{
  "rope_theta": 10000.0,
  "init_std_qkv": 0.0436,
  "schedule": "wsd",
  "final_lr_fraction": 0.0,
  "max_steps": 2438
}
Each number is 50 + 10 x the weight over its row's rms, rounded and kept within 0 to 99. Layers, rows and columns count from 0. The size before them is the row's rms in percent of the matrix's.

# gate: layer 10 MLP gate, 320x128, rms 0.144, rows 192-258, columns 32-63
# up: layer 10 MLP up, 320x128, rms 0.139, rows 192-258, columns 32-63
# down: layer 10 MLP down (transposed), 320x128, rms 0.128, rows 192-257, columns 32-63
gate192 103:48 49 43 65 57 47 38 52 48 41 28 40 44 56 53 26 59 43 55 49 46 46 55 49 61 44 67 52 54 47 47 34
up192 093:46 40 41 53 58 59 38 27 56 56 38 38 52 45 47 60 57 50 59 43 58 59 53 54 49 40 59 48 53 55 63 38
down192 091:70 26 34 52 52 64 45 56 68 32 63 44 46 56 63 57 50 50 50 60 59 49 54 49 56 54 44 55 67 47 40 52
gate193 096:64 70 50 53 37 57 48 54 52 29 35 28 53 46 45 47 50 57 30 53 48 44 32 43 75 42 40 54 53 35 67 57
up193 089:46 35 45 63 58 35 50 63 67 53 33 45 56 55 59 61 34 72 48 45 54 64 58 55 63 57 51 43 36 32 43 53
down193 091:54 58 37 51 54 41 50 45 41 42 39 33 59 47 35 41 50 43 36 38 47 50 40 47 49 47 43 36 58 50 65 59
gate194 114:55 66 44 56 68 35 33 64 48 53 53 61 50 58 30 33 63 65 37 60 51 47 50 52 47 48 52 38 75 39 58 70
up194 094:49 52 43 31 54 53 48 60 61 51 61 52 35 46 37 73 41 54 57 46 52 55 50 53 48 50 44 45 58 58 53 84
down194 099:44 49 29 61 51 51 48 39 45 63 32 36 69 58 61 54 54 57 38 44 52 58 64 40 58 68 52 44 54 52 59 43
gate195 094:55 50 43 43 42 50 57 63 35 62 50 60 40 40 52 57 54 56 50 42 62 60 54 45 51 61 32 53 71 54 48 52
up195 093:51 55 52 42 49 52 74 53 40 64 49 50 51 40 71 56 50 44 67 54 46 40 57 54 47 58 34 47 34 27 39 63
down195 100:63 47 87 51 57 48 61 50 56 50 44 54 51 79 53 60 46 44 45 56 34 73 45 51 41 42 51 47 33 47 53 54
gate196 096:48 30 45 50 43 53 51 43 47 54 46 51 51 44 56 46 34 45 19 45 35 48 37 42 46 47 63 50 50 73 49 47
up196 118:61 44 38 57 44 60 41 45 65 51 43 35 42 45 57 55 57 63 45 58 57 53 57 37 55 29 44 50 63 56 36 61
down196 100:69 46 63 60 51 57 49 69 49 38 41 46 42 37 45 49 55 59 37 44 69 34 34 60 50 30 36 46 55 46 45 58
gate197 097:54 54 24 43 51 47 56 40 71 52 44 43 80 54 52 56 45 55 42 67 41 46 59 53 36 59 51 55 56 42 44 57
up197 102:56 57 48 46 56 39 46 44 47 38 50 41 65 38 30 39 41 42 38 57 60 39 44 66 45 50 72 45 59 55 44 64
down197 100:48 31 00 46 53 37 42 52 59 58 38 57 57 60 59 46 31 53 47 55 63 45 60 60 43 43 54 48 48 60 45 69
gate198 099:66 55 49 43 51 51 36 49 51 39 41 59 37 64 58 31 49 32 63 54 40 53 52 43 48 37 48 45 76 53 46 49
up198 098:54 53 59 45 47 58 72 53 62 53 54 39 46 53 34 61 43 64 47 39 54 35 31 43 74 63 58 41 69 46 65 58
down198 092:57 49 15 38 50 47 56 50 52 50 65 46 43 45 38 32 53 60 47 52 47 49 51 57 41 61 32 45 43 49 42 47
gate199 096:64 55 50 70 44 52 44 48 47 47 31 48 56 61 38 56 43 45 41 48 42 42 51 43 54 63 48 70 53 65 57 47
up199 100:54 42 45 42 41 38 45 59 49 52 53 52 63 40 33 47 56 66 31 36 48 57 43 40 67 52 32 46 51 66 64 45
down199 098:44 40 83 60 54 63 43 53 46 43 53 38 57 34 41 51 66 49 43 30 36 46 58 46 40 48 42 39 55 31 44 56
gate200 099:55 42 48 46 61 32 39 43 59 35 62 51 40 45 65 56 27 50 59 44 44 56 64 57 59 47 55 46 54 71 56 70
up200 102:77 55 54 56 61 51 63 33 58 40 39 50 58 44 51 35 63 49 55 53 52 44 52 34 48 50 39 46 68 40 45 52
down200 104:34 47 11 47 57 42 51 54 41 50 60 42 56 48 38 53 50 56 43 47 54 75 53 51 38 38 45 49 50 39 46 43
gate201 104:42 40 40 47 55 59 51 61 36 43 66 52 37 52 49 38 51 62 51 50 38 36 46 38 61 44 57 75 40 70 82 42
up201 089:54 64 47 53 51 41 31 54 75 31 40 62 48 48 40 53 68 31 60 57 51 55 43 61 58 55 37 46 43 51 47 43
down201 096:51 24 20 59 54 72 55 42 31 60 70 55 61 37 53 53 58 54 70 45 51 44 48 37 57 48 38 48 51 56 46 50
gate202 093:51 45 36 43 35 43 56 53 36 47 57 48 42 49 43 35 53 54 60 43 28 56 56 45 44 74 63 59 60 41 53 56
up202 144:48 58 51 60 55 61 39 25 69 57 57 39 57 49 33 55 68 49 58 60 72 46 41 52 54 50 50 51 56 55 18 74
down202 115:50 66 43 54 53 61 49 39 58 54 61 34 57 44 44 59 60 38 62 51 70 53 60 66 44 44 46 48 46 56 13 57
gate203 101:48 49 52 57 54 35 42 67 53 53 45 43 36 50 37 68 37 60 52 53 44 61 51 49 55 64 50 33 48 37 53 34
up203 088:42 49 50 36 50 59 58 38 59 71 45 48 63 39 63 48 64 47 75 43 50 38 51 60 49 26 58 62 50 47 48 53
down203 087:53 34 38 42 55 58 53 34 76 37 67 58 62 54 44 58 56 43 65 58 46 54 57 46 55 46 54 49 34 68 60 46
gate204 100:58 67 42 51 51 54 57 46 38 54 37 58 60 52 52 67 48 57 62 52 44 43 51 65 64 76 54 32 54 45 44 64
up204 102:37 50 38 55 45 44 38 49 53 53 28 64 55 40 42 52 48 32 61 54 51 55 57 64 28 63 42 59 56 48 57 36
down204 099:41 38 44 30 43 48 56 43 35 59 34 36 38 43 60 37 38 34 60 41 61 40 50 53 60 50 46 65 63 54 58 58
gate205 097:54 59 50 52 54 52 48 28 51 60 62 51 66 47 48 55 53 49 37 64 56 34 40 50 41 49 53 41 49 49 42 62
up205 092:54 49 43 43 45 46 53 55 70 63 66 55 60 47 44 49 62 62 26 52 63 50 53 51 52 53 40 43 53 39 48 52
down205 097:69 56 84 45 38 45 48 39 45 57 40 49 54 57 40 57 68 50 40 54 56 33 63 48 49 56 39 48 51 43 63 57
gate206 103:45 37 51 54 62 46 59 46 40 44 59 56 53 57 48 59 39 45 48 54 52 37 42 55 37 50 63 74 40 38 49 56
up206 097:59 56 53 35 57 50 34 61 46 61 58 67 43 39 40 42 58 50 58 65 39 66 48 59 47 54 37 52 57 66 52 65
down206 097:48 62 30 49 39 55 53 48 45 63 43 57 51 74 62 42 54 35 51 51 47 57 51 49 53 50 51 54 61 52 58 42
gate207 105:55 49 43 43 50 47 63 53 22 56 50 58 64 65 42 50 43 45 54 57 36 56 46 47 63 60 55 31 47 57 32 44
up207 115:49 54 44 54 61 51 53 56 34 44 63 25 60 51 63 29 55 36 52 42 49 46 46 57 68 52 45 55 44 35 49 51
down207 106:33 55 99 63 49 55 48 52 38 46 57 42 55 48 65 35 59 49 34 44 41 49 49 61 60 67 54 55 51 45 35 48
gate208 095:48 55 48 40 47 52 66 50 45 47 40 53 51 47 65 74 28 48 50 46 53 58 58 58 50 53 49 52 41 46 58 45
up208 094:65 60 43 53 25 59 32 51 59 41 47 50 51 49 72 50 69 53 40 54 49 52 49 45 45 55 54 43 50 62 44 41
down208 104:45 49 18 48 58 52 60 61 58 45 42 43 39 53 48 46 44 40 55 33 61 55 58 65 56 56 57 65 44 36 45 54
gate209 108:36 50 39 55 42 48 35 46 37 30 51 66 48 32 58 51 34 54 32 54 46 62 39 50 47 61 53 50 29 61 56 46
up209 109:60 67 48 41 33 60 57 53 54 35 61 64 45 46 43 43 53 56 54 52 53 59 59 51 61 74 55 31 42 64 50 67
down209 104:42 45 49 51 35 40 52 57 58 38 53 36 65 67 50 43 39 58 53 51 53 56 44 48 43 46 67 32 66 51 54 50
gate210 098:47 54 42 19 49 53 47 55 66 37 37 56 47 53 63 41 43 40 56 50 50 42 52 49 45 49 54 74 39 45 59 45
up210 084:44 57 46 50 60 54 40 58 55 49 46 37 42 64 25 45 74 41 53 70 52 47 46 44 55 61 66 46 57 60 39 56
down210 087:60 36 69 49 48 45 46 49 67 48 41 59 57 61 51 48 44 57 60 36 65 57 57 63 50 33 50 54 67 49 53 44
gate211 094:42 51 48 55 46 44 52 48 62 59 54 75 30 74 60 66 33 50 59 52 58 53 51 46 60 33 43 46 50 50 62 55
up211 098:61 45 56 39 54 63 58 35 45 54 39 31 39 49 73 53 59 54 65 50 46 52 53 39 50 65 72 46 43 35 53 28
down211 100:44 52 41 51 52 42 44 57 40 44 33 41 46 38 47 70 33 48 43 49 55 77 50 45 54 47 58 56 45 43 45 48
gate212 108:44 62 41 39 53 53 49 69 40 57 58 28 49 63 48 52 45 36 68 49 44 44 51 41 58 41 64 62 44 42 38 65
up212 105:48 50 46 62 63 57 44 56 51 56 62 51 58 42 31 51 54 46 44 67 44 51 48 62 61 41 51 37 50 66 66 61
down212 106:54 62 65 47 55 60 59 39 41 51 45 66 60 57 39 51 72 53 45 32 43 55 41 70 49 44 58 53 50 42 54 66
gate213 106:52 44 42 52 57 67 29 38 58 64 33 57 53 59 45 35 47 53 51 49 59 41 61 47 47 45 54 53 75 42 44 54
up213 100:58 65 50 53 68 40 45 64 54 35 46 47 43 51 37 61 54 41 50 48 57 40 49 63 47 40 58 50 54 65 64 47
down213 108:51 47 56 51 32 56 29 30 64 43 39 45 42 56 59 40 31 44 48 58 47 37 44 53 31 47 41 54 33 45 43 66
gate214 101:48 46 45 62 45 53 58 43 48 49 51 30 62 48 51 51 59 39 49 45 47 45 47 52 64 60 51 56 57 51 47 41
up214 098:51 44 52 83 35 42 50 44 46 43 49 60 57 29 53 63 51 53 31 53 38 44 69 53 63 44 44 50 45 62 36 55
down214 092:58 48 32 49 56 49 52 66 35 45 46 68 48 66 61 51 58 45 44 55 47 52 53 65 43 49 46 40 60 41 51 60
gate215 098:38 46 61 53 48 41 60 43 45 50 43 51 50 28 56 53 55 67 47 49 47 33 65 47 53 32 77 32 52 45 25 43
up215 094:44 66 44 48 46 53 39 59 52 60 52 43 52 59 42 47 45 50 46 41 61 37 39 50 47 58 31 60 43 48 58 33
down215 098:48 55 75 41 53 46 73 41 54 35 69 64 46 49 56 44 42 60 68 62 54 56 52 49 43 56 59 67 47 38 41 55
gate216 108:47 45 50 37 53 52 48 69 52 60 53 50 37 57 66 68 32 49 45 48 43 43 29 49 64 48 76 48 58 45 43 49
up216 099:36 44 51 52 68 46 41 49 46 53 52 75 49 60 52 44 42 48 59 54 51 42 34 62 59 53 37 32 39 53 30 32
down216 102:52 43 61 47 64 52 65 41 33 44 56 41 60 37 38 52 52 48 56 64 70 44 69 46 52 35 49 35 60 58 57 50
gate217 114:29 35 49 60 43 48 60 65 40 36 54 50 51 56 62 29 45 41 38 42 56 56 16 47 43 43 55 56 47 36 36 56
up217 104:40 40 53 64 42 44 65 44 68 55 51 53 48 75 52 39 61 39 44 43 40 64 22 45 46 61 55 60 65 43 34 51
down217 101:57 52 66 47 47 64 37 42 56 66 49 51 43 27 47 86 42 47 52 51 47 29 66 56 49 59 40 31 55 31 44 38
gate218 096:48 53 41 48 52 63 56 43 44 51 50 66 35 55 45 62 60 58 58 53 58 48 71 40 42 49 48 48 54 43 40 42
up218 107:51 69 59 44 51 46 43 57 46 55 40 49 31 54 43 45 29 32 65 52 36 53 39 45 61 51 63 50 60 44 60 42
down218 092:54 25 48 49 41 39 40 35 64 60 44 64 41 41 57 38 60 44 37 37 45 56 50 70 54 65 42 51 51 45 66 39
gate219 102:58 52 43 42 58 53 43 61 44 47 64 49 42 39 53 57 52 54 34 44 25 43 47 51 39 58 52 33 46 43 50 46
up219 096:46 50 45 41 45 49 59 48 56 63 47 35 65 60 70 61 48 40 29 48 53 49 43 48 41 40 40 56 35 51 52 41
down219 101:45 53 53 32 68 57 45 55 44 52 57 50 62 67 60 47 75 54 50 43 49 30 48 47 60 47 67 59 37 52 47 41
gate220 111:60 47 47 67 48 52 52 51 48 41 44 72 59 52 42 55 50 52 33 44 63 55 48 51 31 58 49 51 63 46 42 55
up220 104:36 59 43 53 61 42 53 37 48 62 66 52 55 64 49 40 50 53 66 53 50 43 56 64 30 44 53 47 69 60 49 59
down220 109:50 47 17 40 33 54 35 43 52 38 43 45 56 45 45 18 52 49 37 48 39 68 31 38 58 49 46 54 46 37 45 73
gate221 109:47 69 52 60 46 43 42 68 34 41 53 63 62 67 55 54 49 58 48 44 47 51 57 49 47 44 50 38 43 54 48 53
up221 092:40 40 47 55 41 70 65 42 35 41 57 49 53 31 53 45 62 46 38 57 46 48 30 37 60 58 27 54 51 35 37 46
down221 101:45 54 66 58 57 34 40 47 29 49 48 62 57 59 42 34 49 55 41 65 51 36 41 45 45 50 64 43 45 55 51 56
gate222 099:46 38 48 60 60 42 61 60 48 58 45 59 48 61 53 54 51 42 50 49 42 47 43 35 51 69 61 51 73 31 56 31
up222 095:48 37 55 58 58 54 51 46 72 66 43 35 41 32 60 33 60 54 53 32 54 45 38 65 50 37 44 55 41 66 47 66
down222 087:39 49 50 59 48 46 51 44 45 33 56 53 32 53 56 55 59 61 61 54 50 53 54 37 60 30 31 60 48 72 53 63
gate223 094:45 52 41 34 56 67 38 44 52 56 57 53 56 55 51 50 59 34 52 66 52 39 54 52 40 53 41 58 75 46 36 47
up223 094:46 46 53 48 75 37 70 33 36 47 55 48 51 55 50 46 40 63 55 29 56 62 45 39 48 56 34 35 58 46 69 49
down223 090:57 50 66 47 60 54 50 55 50 61 76 43 42 59 49 45 48 50 45 47 47 43 53 50 53 42 37 61 52 38 71 63
gate224 101:58 34 49 48 46 51 47 46 35 66 48 56 57 53 51 47 69 47 54 63 45 51 58 57 38 57 42 32 53 52 50 49
up224 096:72 43 55 53 45 52 59 77 55 55 58 47 54 43 39 50 45 57 39 53 45 46 45 66 39 50 36 43 59 43 50 65
down224 097:52 46 81 54 41 42 53 52 62 38 57 49 44 58 48 26 51 42 40 51 37 37 36 54 64 42 52 35 34 52 52 62
gate225 104:60 70 40 51 39 43 35 44 42 54 34 65 46 44 37 68 52 31 44 55 60 37 77 36 58 55 30 37 54 53 59 54
up225 102:39 48 48 75 46 45 39 52 56 45 38 42 45 70 51 51 66 41 59 51 50 54 57 62 56 51 59 57 49 63 43 27
down225 094:35 66 49 49 36 48 36 42 52 50 42 47 45 42 41 47 46 41 55 55 55 56 50 40 60 53 59 45 33 61 52 60
gate226 101:56 47 37 46 39 49 48 66 55 45 42 52 53 40 49 54 59 49 49 51 41 42 46 48 42 47 72 41 56 63 46 62
up226 115:49 50 56 39 54 49 39 50 55 55 47 53 50 45 41 55 59 37 51 67 31 42 32 39 57 41 44 58 61 29 41 48
down226 104:44 53 60 28 50 51 40 54 50 41 41 47 65 64 45 45 53 60 55 53 36 48 39 52 49 47 49 50 52 64 57 36
gate227 105:45 65 40 72 59 55 49 44 40 44 71 56 46 47 52 44 49 53 37 59 53 70 58 36 53 73 52 28 51 69 37 55
up227 101:48 41 54 54 64 45 57 39 41 58 55 48 57 44 44 39 60 59 45 47 38 48 63 62 34 52 38 46 49 61 52 50
down227 097:52 31 39 52 48 50 48 54 68 53 47 59 49 46 39 49 52 46 51 46 46 43 42 60 47 68 60 60 75 36 54 46
gate228 109:48 49 59 30 30 44 64 66 30 45 56 40 41 55 44 40 60 45 50 51 45 53 46 51 55 59 51 56 66 30 38 48
up228 112:39 52 47 35 51 72 56 41 41 43 54 54 82 63 55 55 59 45 44 56 63 53 46 46 38 52 40 51 58 47 44 47
down228 104:47 51 44 35 47 42 66 59 36 70 41 58 45 41 40 62 58 52 46 59 50 50 57 47 47 77 58 32 36 36 48 55
gate229 083:45 46 39 42 66 68 55 47 48 60 52 43 25 61 33 60 37 50 75 62 51 64 50 38 53 60 48 62 61 44 49 61
up229 091:53 26 45 61 51 53 42 43 59 54 32 46 48 51 58 29 40 59 50 31 47 52 49 58 51 51 34 40 45 47 54 56
down229 093:49 36 39 50 40 45 61 52 52 60 44 54 57 30 54 53 44 46 47 58 45 49 43 58 38 60 38 40 67 55 58 55
gate230 095:46 35 43 33 42 41 42 64 52 42 45 60 50 67 49 44 48 53 44 73 49 42 63 26 63 47 57 37 74 56 30 50
up230 115:51 43 41 30 55 43 74 63 31 50 52 50 53 53 65 51 58 40 40 37 61 46 59 59 47 41 44 37 44 53 49 39
down230 107:48 46 81 45 58 64 66 48 53 52 57 48 58 65 47 49 59 47 59 46 43 59 62 60 38 53 47 57 52 38 52 44
gate231 104:37 48 42 41 55 64 65 54 52 45 52 36 49 39 70 52 47 50 32 30 54 60 51 47 52 57 52 50 57 43 42 46
up231 102:47 67 60 51 47 41 67 62 38 37 46 58 45 53 55 47 55 64 54 42 34 56 52 48 45 34 55 72 20 47 74 49
down231 114:71 52 61 64 57 39 62 63 37 50 85 55 51 42 68 47 55 59 58 59 37 41 51 30 67 53 57 60 43 60 46 45
gate232 095:59 57 67 61 67 32 44 53 60 49 75 48 30 63 53 51 48 52 40 47 55 60 53 51 45 62 62 50 62 58 58 33
up232 095:33 59 46 47 59 59 66 67 42 22 42 51 60 46 57 51 42 36 45 72 49 48 34 56 49 57 49 49 33 29 41 49
down232 103:54 62 38 42 41 47 44 38 58 44 41 42 50 07 59 36 63 46 45 42 42 71 46 48 47 30 46 66 59 54 44 41
gate233 099:44 37 55 49 60 38 59 47 34 47 57 51 61 51 56 61 54 48 57 60 47 58 34 44 42 51 36 29 32 44 49 53
up233 104:50 48 56 50 51 48 56 45 24 60 42 63 58 45 39 49 54 44 35 54 70 48 66 61 42 61 38 68 63 56 30 65
down233 110:45 64 40 49 44 41 62 55 62 47 53 31 41 42 65 58 46 49 64 57 44 73 37 49 46 38 58 60 52 57 48 40
gate234 106:40 40 57 51 29 62 48 58 62 73 46 25 53 49 60 34 46 61 61 64 47 41 47 48 65 16 46 35 47 53 34 48
up234 098:60 43 47 57 44 54 47 54 50 51 59 52 70 54 54 41 49 45 40 55 55 43 68 50 57 70 26 54 46 51 50 57
down234 107:33 32 92 30 46 48 50 29 60 63 38 50 50 54 67 31 53 44 64 55 54 22 45 41 52 57 47 70 71 59 59 46
gate235 085:22 62 57 44 52 61 52 41 39 50 45 61 53 53 50 63 57 64 50 69 66 46 50 50 40 29 59 17 54 47 38 43
up235 080:52 45 56 64 49 54 56 44 50 53 55 68 46 53 57 73 61 54 58 45 48 57 45 52 51 52 57 39 42 30 57 24
down235 092:34 49 76 48 49 63 62 44 45 56 45 51 47 57 71 56 43 44 64 54 56 44 52 55 49 56 59 38 48 54 49 37
gate236 099:42 61 48 74 54 46 45 50 57 59 75 67 42 59 45 47 29 42 47 57 60 43 53 40 57 54 59 36 45 50 39 64
up236 093:48 53 43 51 43 43 82 61 46 59 56 49 42 66 44 46 38 38 54 47 47 56 48 53 40 49 51 48 51 41 41 49
down236 096:46 56 55 63 58 55 48 56 52 42 56 78 52 72 39 38 48 50 30 63 53 38 51 48 48 70 40 55 56 48 37 68
gate237 103:54 42 42 69 72 55 47 51 56 58 34 41 52 44 54 29 47 43 56 33 51 63 62 47 30 47 43 59 66 69 41 26
up237 094:67 40 48 47 67 53 66 48 73 37 57 56 59 56 45 74 54 42 54 74 48 65 44 47 42 44 49 50 47 54 54 63
down237 091:35 64 72 43 51 69 64 44 45 34 52 59 46 44 54 60 52 55 44 58 57 63 41 51 55 57 55 53 47 43 38 60
gate238 095:49 53 43 53 52 59 45 54 48 27 54 56 44 49 57 58 34 52 48 67 45 48 36 47 56 56 42 59 55 66 48 66
up238 090:59 54 42 48 48 59 63 40 49 58 50 50 45 62 37 37 39 39 38 68 57 34 60 51 54 45 52 52 55 46 53 42
down238 101:45 44 15 58 56 59 59 56 53 42 54 58 49 61 59 65 43 56 70 55 54 35 54 51 45 47 48 62 49 47 58 52
gate239 099:52 61 47 50 54 31 43 67 59 49 51 49 42 43 43 57 40 54 43 47 54 54 60 53 40 67 47 38 44 38 53 69
up239 101:43 53 54 45 60 49 44 53 45 61 43 70 36 55 52 51 64 40 53 40 47 67 44 46 34 56 56 70 56 72 83 53
down239 099:69 56 27 51 67 52 36 62 58 61 62 48 55 47 58 53 63 61 56 38 49 57 42 47 50 45 60 57 63 51 64 47
gate240 096:64 55 48 65 48 46 47 64 48 30 34 42 48 35 28 44 45 61 59 58 43 45 52 51 58 27 45 31 60 47 30 73
up240 096:52 46 51 47 41 50 44 50 33 45 59 62 51 51 51 43 52 45 54 70 36 64 56 60 42 51 42 57 44 47 62 33
down240 095:38 48 50 38 52 61 44 61 57 60 43 57 57 37 66 39 47 40 69 49 37 56 62 42 61 68 49 70 49 54 60 41
gate241 109:41 56 46 53 29 39 44 46 67 50 50 39 54 65 49 56 52 53 30 48 52 42 51 42 57 28 57 50 54 44 38 51
up241 104:58 48 59 45 77 46 57 42 44 51 37 53 44 41 31 52 63 50 59 64 51 57 53 58 55 38 49 51 51 54 51 62
down241 102:41 67 25 52 51 44 51 45 57 47 44 64 49 45 38 52 44 47 60 83 56 55 50 49 62 30 39 29 52 62 61 46
gate242 093:44 50 39 54 44 58 41 50 49 62 54 41 45 55 49 39 53 49 46 45 59 36 36 34 64 33 31 40 58 53 57 62
up242 088:61 51 54 51 43 43 42 56 52 54 49 51 49 70 33 53 46 42 45 53 49 65 62 52 54 50 55 50 52 47 44 56
down242 092:55 36 32 57 42 41 38 33 49 48 60 56 41 51 50 60 46 45 54 54 54 39 56 51 51 53 51 56 57 47 41 53
gate243 103:34 56 52 45 41 49 38 78 51 47 49 61 40 63 50 50 66 54 32 39 57 30 51 42 44 54 73 52 49 70 53 72
up243 092:61 34 51 45 63 59 64 57 54 44 47 47 70 55 47 64 38 56 49 38 66 61 31 53 49 23 60 43 48 50 53 79
down243 097:47 60 47 29 37 32 43 53 70 49 43 54 36 59 50 66 44 54 53 63 42 31 66 63 45 56 45 64 33 61 35 59
gate244 111:44 53 53 46 38 49 52 56 35 47 34 36 45 45 52 49 38 50 51 54 51 41 45 40 52 48 45 49 37 56 46 49
up244 104:43 59 44 55 43 45 52 39 45 51 42 58 56 68 30 49 50 49 48 44 61 43 53 38 51 45 38 23 46 50 41 51
down244 102:51 26 26 47 62 43 57 59 60 70 50 56 61 57 59 58 38 68 54 44 59 54 33 61 33 57 44 33 63 53 60 62
gate245 093:60 33 46 51 61 57 41 49 46 45 61 41 24 64 68 56 46 63 68 44 37 43 51 46 55 38 72 46 60 39 57 45
up245 105:53 53 52 65 52 46 53 49 56 54 50 53 56 68 65 54 47 38 42 21 74 43 71 56 36 55 54 58 43 55 55 46
down245 109:46 39 66 37 40 47 49 33 34 52 67 57 48 59 71 55 52 48 43 47 56 59 42 48 41 53 70 55 43 45 41 48
gate246 097:46 52 59 62 50 60 42 68 42 63 49 48 48 49 41 62 42 57 31 36 47 57 67 37 53 48 61 55 58 59 61 46
up246 100:53 55 51 72 43 42 37 54 59 46 47 39 50 42 69 46 48 49 46 55 44 52 51 53 71 44 44 58 48 60 48 37
down246 102:36 45 35 52 63 61 48 45 38 60 47 43 58 35 31 44 46 66 47 52 55 66 47 48 53 58 56 49 49 51 56 56
gate247 095:54 40 44 46 56 41 51 44 31 56 31 29 37 49 47 43 43 50 46 41 60 42 53 34 59 79 47 58 46 36 35 61
up247 082:50 38 41 64 46 41 39 48 51 53 43 57 57 52 41 57 35 61 49 60 66 39 51 57 43 41 55 49 46 78 38 63
down247 087:57 48 85 40 52 65 43 49 48 35 71 57 40 57 60 61 47 48 44 56 40 56 57 32 54 54 62 41 64 31 31 46
gate248 115:29 62 54 55 49 60 45 44 52 51 47 62 47 63 46 43 77 45 65 65 51 66 45 39 51 36 59 48 51 53 46 42
up248 103:59 44 39 58 51 35 56 51 41 51 55 40 54 48 61 43 55 73 44 57 45 48 39 63 60 45 51 30 52 47 68 43
down248 108:61 58 67 45 44 48 41 46 53 64 52 51 53 51 29 33 52 52 39 30 50 47 49 44 54 46 38 61 56 68 59 60
gate249 101:51 38 51 56 45 54 52 28 31 56 52 48 61 53 56 50 51 53 47 54 46 49 60 48 52 52 49 52 40 46 50 41
up249 089:46 50 50 37 37 43 44 41 54 44 56 47 29 53 48 46 54 52 53 60 50 52 57 51 43 60 55 53 50 50 34 43
down249 103:41 11 57 51 51 56 50 38 50 45 50 61 65 56 45 36 69 68 45 38 62 58 60 46 39 64 34 38 54 63 56 52
gate250 105:48 55 48 51 52 49 60 60 41 48 57 34 57 53 54 48 47 48 57 39 35 40 50 32 72 55 65 55 56 42 48 56
up250 096:38 52 49 43 51 65 62 55 51 64 39 37 37 40 55 42 35 54 45 65 47 54 47 48 45 38 35 50 54 42 55 63
down250 086:49 62 48 43 43 55 56 56 47 32 60 64 36 46 42 53 54 45 73 55 49 60 68 49 71 49 44 42 57 48 59 55
gate251 098:59 41 47 69 46 44 65 62 45 39 64 45 43 67 71 62 57 53 42 49 62 58 60 57 28 60 67 48 61 54 52 39
up251 108:49 54 48 39 36 44 41 51 60 60 65 65 37 62 49 46 62 53 38 59 53 45 52 52 57 66 76 42 58 51 66 54
down251 096:54 48 50 55 46 46 47 64 40 60 61 46 55 52 42 66 54 63 30 40 49 51 58 55 51 49 33 45 42 51 62 37
gate252 102:43 55 31 64 41 50 30 56 41 50 43 38 42 51 51 51 34 67 48 72 51 55 49 37 51 49 65 51 56 57 31 67
up252 098:39 51 51 31 49 48 37 47 46 60 48 37 52 47 44 52 49 56 59 64 46 54 49 50 45 40 59 56 49 53 41 52
down252 095:39 53 33 48 50 43 34 61 52 49 25 55 37 55 45 47 38 44 48 60 59 65 49 47 49 35 48 61 36 45 36 59
gate253 098:52 44 39 48 70 59 58 36 60 59 36 53 54 49 38 55 34 64 17 49 31 33 53 44 46 43 60 44 56 54 54 53
up253 094:51 47 45 54 49 40 63 37 51 59 38 62 48 54 34 47 45 60 56 53 42 49 55 39 54 62 41 27 64 43 67 58
down253 095:57 33 77 33 54 47 49 57 53 48 54 54 53 71 53 52 43 53 58 55 58 33 44 68 63 35 52 55 38 42 63 57
gate254 102:57 48 41 41 65 53 58 49 61 39 55 32 52 55 51 51 53 37 61 43 57 49 60 47 57 42 48 35 55 56 28 72
up254 122:56 55 54 39 59 51 52 48 47 62 77 60 55 43 44 48 48 43 45 58 45 47 42 50 36 60 47 67 53 67 48 62
down254 111:24 42 70 50 57 64 47 32 62 37 63 45 41 49 60 46 41 47 60 52 32 74 52 52 40 38 37 69 41 56 67 59
gate255 092:38 57 49 47 40 44 42 51 29 49 76 55 53 51 39 54 55 50 50 40 41 47 68 31 53 52 50 55 59 53 49 63
up255 134:39 43 48 61 54 52 37 48 60 70 37 64 57 51 38 50 43 45 62 68 52 44 69 48 47 73 59 30 43 43 58 38
down255 118:40 50 46 63 51 50 52 50 60 58 46 62 59 54 42 52 31 47 64 73 54 49 55 50 48 67 53 59 60 55 59 52
gate256 102:42 52 50 43 32 46 42 44 50 49 50 35 56 37 27 44 49 43 38 57 42 49 60 46 55 44 57 51 67 62 45 51
up256 092:53 44 58 63 66 32 37 68 25 52 51 58 40 58 39 34 49 67 37 60 49 45 36 49 47 46 47 62 58 59 63 54
down256 095:58 63 82 52 58 33 60 44 48 47 42 54 48 46 55 46 43 53 49 62 49 37 48 64 41 42 28 56 67 42 55 63
gate257 105:42 63 49 48 52 59 62 48 41 51 41 27 39 59 50 51 46 44 75 52 51 40 38 46 62 45 62 49 54 60 35 47
up257 102:52 40 41 40 53 54 59 36 46 54 57 61 64 37 50 42 48 46 49 23 44 43 35 37 30 49 66 53 43 42 51 48
down257 098:62 22 49 49 51 31 62 55 46 56 52 51 56 51 39 59 51 47 48 39 61 51 39 30 42 53 48 44 56 41 58 44
gate258 097:53 52 52 28 57 68 59 50 43 70 66 61 46 55 63 44 48 53 55 33 60 49 62 52 40 56 35 54 68 55 65 61
up258 084:41 64 46 66 61 49 40 45 54 53 51 51 42 60 48 61 47 44 44 55 40 59 41 40 52 56 62 32 46 25 51 42